config.toml
num_hidden_layers = 12
hidden_size = 320
num_attention_heads = 5
num_key_value_heads = 1
head_dim = 64
intermediate_size = 640
vocab_size = 32000
hidden_act = "swiglu"
norm = "rmsnorm"
norm_place = "pre"
norm_eps = 1e-06
positions = "rope"
rope_theta = 10000.0
rope_fraction = 1.0
qk_norm = true
attn_scale = 0.125
bias = "qkv"
tie_word_embeddings = true
parallel_block = false
init = "orth"
init_std_qkv = 0.0356
init_std_o = 0.00727
init_std_up = 0.0356
init_std_down = 0.00514
optimizer = "adamw"
learning_rate = 0.00178
beta1 = 0.9
beta2 = 0.95
weight_decay = 0.13
lr_head = 0.00833
warmup_steps = 483
schedule = "wsd"
decay_fraction = 0.341
decay_shape = "linear"
final_lr_fraction = 0.0
batch_tokens = 131072
max_seq_len = 256
doc_mask = true
train_tokens = 691000000
max_steps = 5272
dataset = "wikipedia_en"
Each number is 128 + 24 x the weight over the matrix's rms, rounded and kept within 0 to 255. Layers, rows and columns count from 0. Numbers have three digits each.

# gate: layer 5 MLP gate, 640x320, rms 0.0827, rows 45-58, columns 192-255
# up: layer 5 MLP up, 640x320, rms 0.0814, rows 45-57, columns 192-255
# down: layer 5 MLP down (transposed), 640x320, rms 0.0784, rows 45-57, columns 192-255
gate45:152130130133141117143138072115116140094111109107110164139077135156153141141101152100135171132105143142105082121132160132145128088080117172129128118100162113098086122095145124126094144150123100
up45:134118151123097087134149102133108125100091120085118113116101133156169117113169157160103133126102138159138123153118144139088149126082079115151130134177141127145144137173090112140107122136152129
down45:150145121126130112084113142205123102147125115097120111112118156104112102136161121127133128109157127117088119127088127159113091092116111104139100150134110152146109161156097085083077118127097107
gate46:113125156146117075137118121119146120129088127123145135119172119126150097121131152146145123155127131075133116195193084099159131117131109116092133124101187172091101164121122141110105118149174107
up46:150124102117084170118061150094119156109096149152104112124127206129141148131112110121142152156182208137158111134151155158135160106115102122123165132129137178135134139138148101115096138116079137
down46:159123130128112155113116111107119154106113169177096116056107141140155167140151120145073110134172124128153075106125112136148117142102127138117199148097123123168083122173135093119111114145183113
gate47:118143110101137124150111151152110129152173151143121142124083105126106095107128109127155127086149072154121129145125150153108139144129149158140141142139126107126137128170118127148116155112105151
up47:089130125146104122125122150119049121171113114070100053116121113084134136115122146121162155165114114132128138118129139129134110140096175146125089120131080111093137133156113122132135123103093121
down47:102124124146096107132128153126115131139079120144125120145133142130152126117092119169110142111133124152108202141131131125131109099105168127149101126138114157102109141142100101137106112155131124
gate48:115141124114104143126112119128116122120112135126112133125113142123120147113121103091128125106132138142106140174149096119161135166071137140139126119110153144126132138135128116099171116153136085
up48:101147127156133172089118140118118115125148159104140085127114126148144067113140091094103098157122111115068167141133114129096132139141128102100120130175100124135154140150104133163125100138119144
down48:165111169122161131142118131142137146115096132127144121148075106146166131120127129167048118145156105075132154101074160154143129098112104132120129133154115145163169154158103125138102137159120129
gate49:175137115139127140132144142093132144154148159090104134124132094126150110137140122154112095128119110162113117130124124149143149137096107153131118113113168113128136137153143114154136093149112128
up49:117128136125146154085082131123059119114092128118162120155127145107135171112119124113136143114156117140110134173141132136149135101107088142122140096109129139118130179157151114148123160124121135
down49:148140124119128144110117126113114150099097128111111125106133130128170138161056119154155139153101155150104155146121136138134127144162135137101141096141150147166147138092123157158111122143137113
gate50:099128138105129124171098132116147143160102117146129194102119120113166107129137130124108108140128133170110096121133139099122162160115116149114156164154167133135152116140173119124128130148138136
up50:146093126130125107107165125111120163115114126127107130121131090152151093098141133105133136093131124147107114159113110111122153090144086124112142110166103148109120121111146128133131185152152116
down50:122135117094158086128096129112128095117117125147149139138132125139108118144169132147115109155134109143065125148106131162127082114137147106114101092198139143151109129100094128152099104167105075
gate51:081134152093122120104149134137132130113146108120101109142134120157097102093115115129155105077085194158169126128137111118140119123088079104143131144097134175118186106128161165117152147145156119
up51:190122091115096143157120115130108140114154158135109086123121125123112105106125130151142129112150098130130120145111102085107114083090127121137122157105126082134117142107116086131092150146131157
down51:088108140145106151127100149093184138104144130143100123115172137135130145161138139104136179174116102155136160078161149098126086136148124125099117151179122145110106147184111148117152126120089159
gate52:089149148105130151153134120127112078137123138155115147102131082126144122139057114128136112138151150143117127140122130106170140145140110106126085137130125124158129134147151142172170158144148149
up52:079142056088119173103150113148134135124133159119128069125135120125117121137112154167122153154104131143132152165116104130110165094134132141162187102105160105140100121137165111106159088168119140
down52:086169147144111119147110166159114108096111125124127095109111085106163140171140151200135089157138123143118109140098123151104106088122105144193098133109149118123140153117125120136106061134110116
gate53:149096167105147121132138067101159096069130147132154111101134129115142116119150125138134151127139131157133120123154114099116132129098133128139112106112074139129149088162139076103140151153141108
up53:137142145101164152099128105154165101108148086142135156150089175156131098101116153094126100088131129134102123137116180129156113129121116128144111155106156139124087099101143100149143127146104082
down53:162116108132150090099137150136122113129146132107129058100128117103140104117060127127127121132109119083129107128095038131097175117135142119087143111170134067152109145139086151116101141109119107
gate54:106107160084144139137135164121150158143148094162154125136127152093154176090102116148116109152140147125099100105131156122100135113148101156106118124102126148173130117106161148096191138127137129
up54:132171166180096105151142141109107133134121145090107130111116084125113131112133085089118148167148130131131095142153134127177162147133118096120136134125121118083116110163132116118119134129088166
down54:125093098079141133180138082132127106121131121143159144119107121106098124104138153131129143115120103102146162122149139112127109109134133160163126124150159126102164171090140126136137124100183098
gate55:143137100095138118158106109100187181125083131123123123129130123116132110142100102147110127088138128149139133108113146163133125133135098127134122129153119145159093128099154127130129081133123084
up55:109157136099102128116152168116144150137167111144129159120140106094149094142121151086124114141113111147126125133123140108149127138137136106155122160145145119117120113136120162153162101122141114
down55:081165125124127140141116160095091106107146107136159080132137130141124155130174096144115157135144163152126108131108132122138140131066131138117134129133117117084111147107103094174110155183121162
gate56:099182101115176058216094156141151138154133198187114062161145072178145092175008146167114126125134150082121089098154173090115111127105149150146076112046143190081119119103131126125092131168179125
up56:158113106187173058240123087223162162165000148128120000204107041195194083139153063212119104130074107106053000106144187092162125153074153092211119143177024084116213098097127083182108222167219008
down56:124109141111128132152125104131125147145121192148108113129136098118153106118255138112152122105104157119113126124120129146132127151108118169076122140224136171155121130086138112166071194149164117
gate57:092172124135147110167138142099165134109098132107124138127087146085117143137133118170156144131147111168111118100131162133137147139117127154173117152157134092129126181125132150078111137137074160
up57:123147182115110148135131152145123094140136147155121107176139147121151132146136174094101155131133170111162126118120159151113106104146125139117114136132130117109145126140134140130124155070129097
down57:065157145131156137165130151140142117119115130135172153102090153097134111090122128123131119151109103125111145152179093165126101181135115144182109136132093154141087109114129105130099101127122150
gate58:103197112138169092139104102112156160148110112123132162140169080169155117122127120114111159128098134152088087092138134163121147197152128138103123138111101116118130126134146123135142092123140117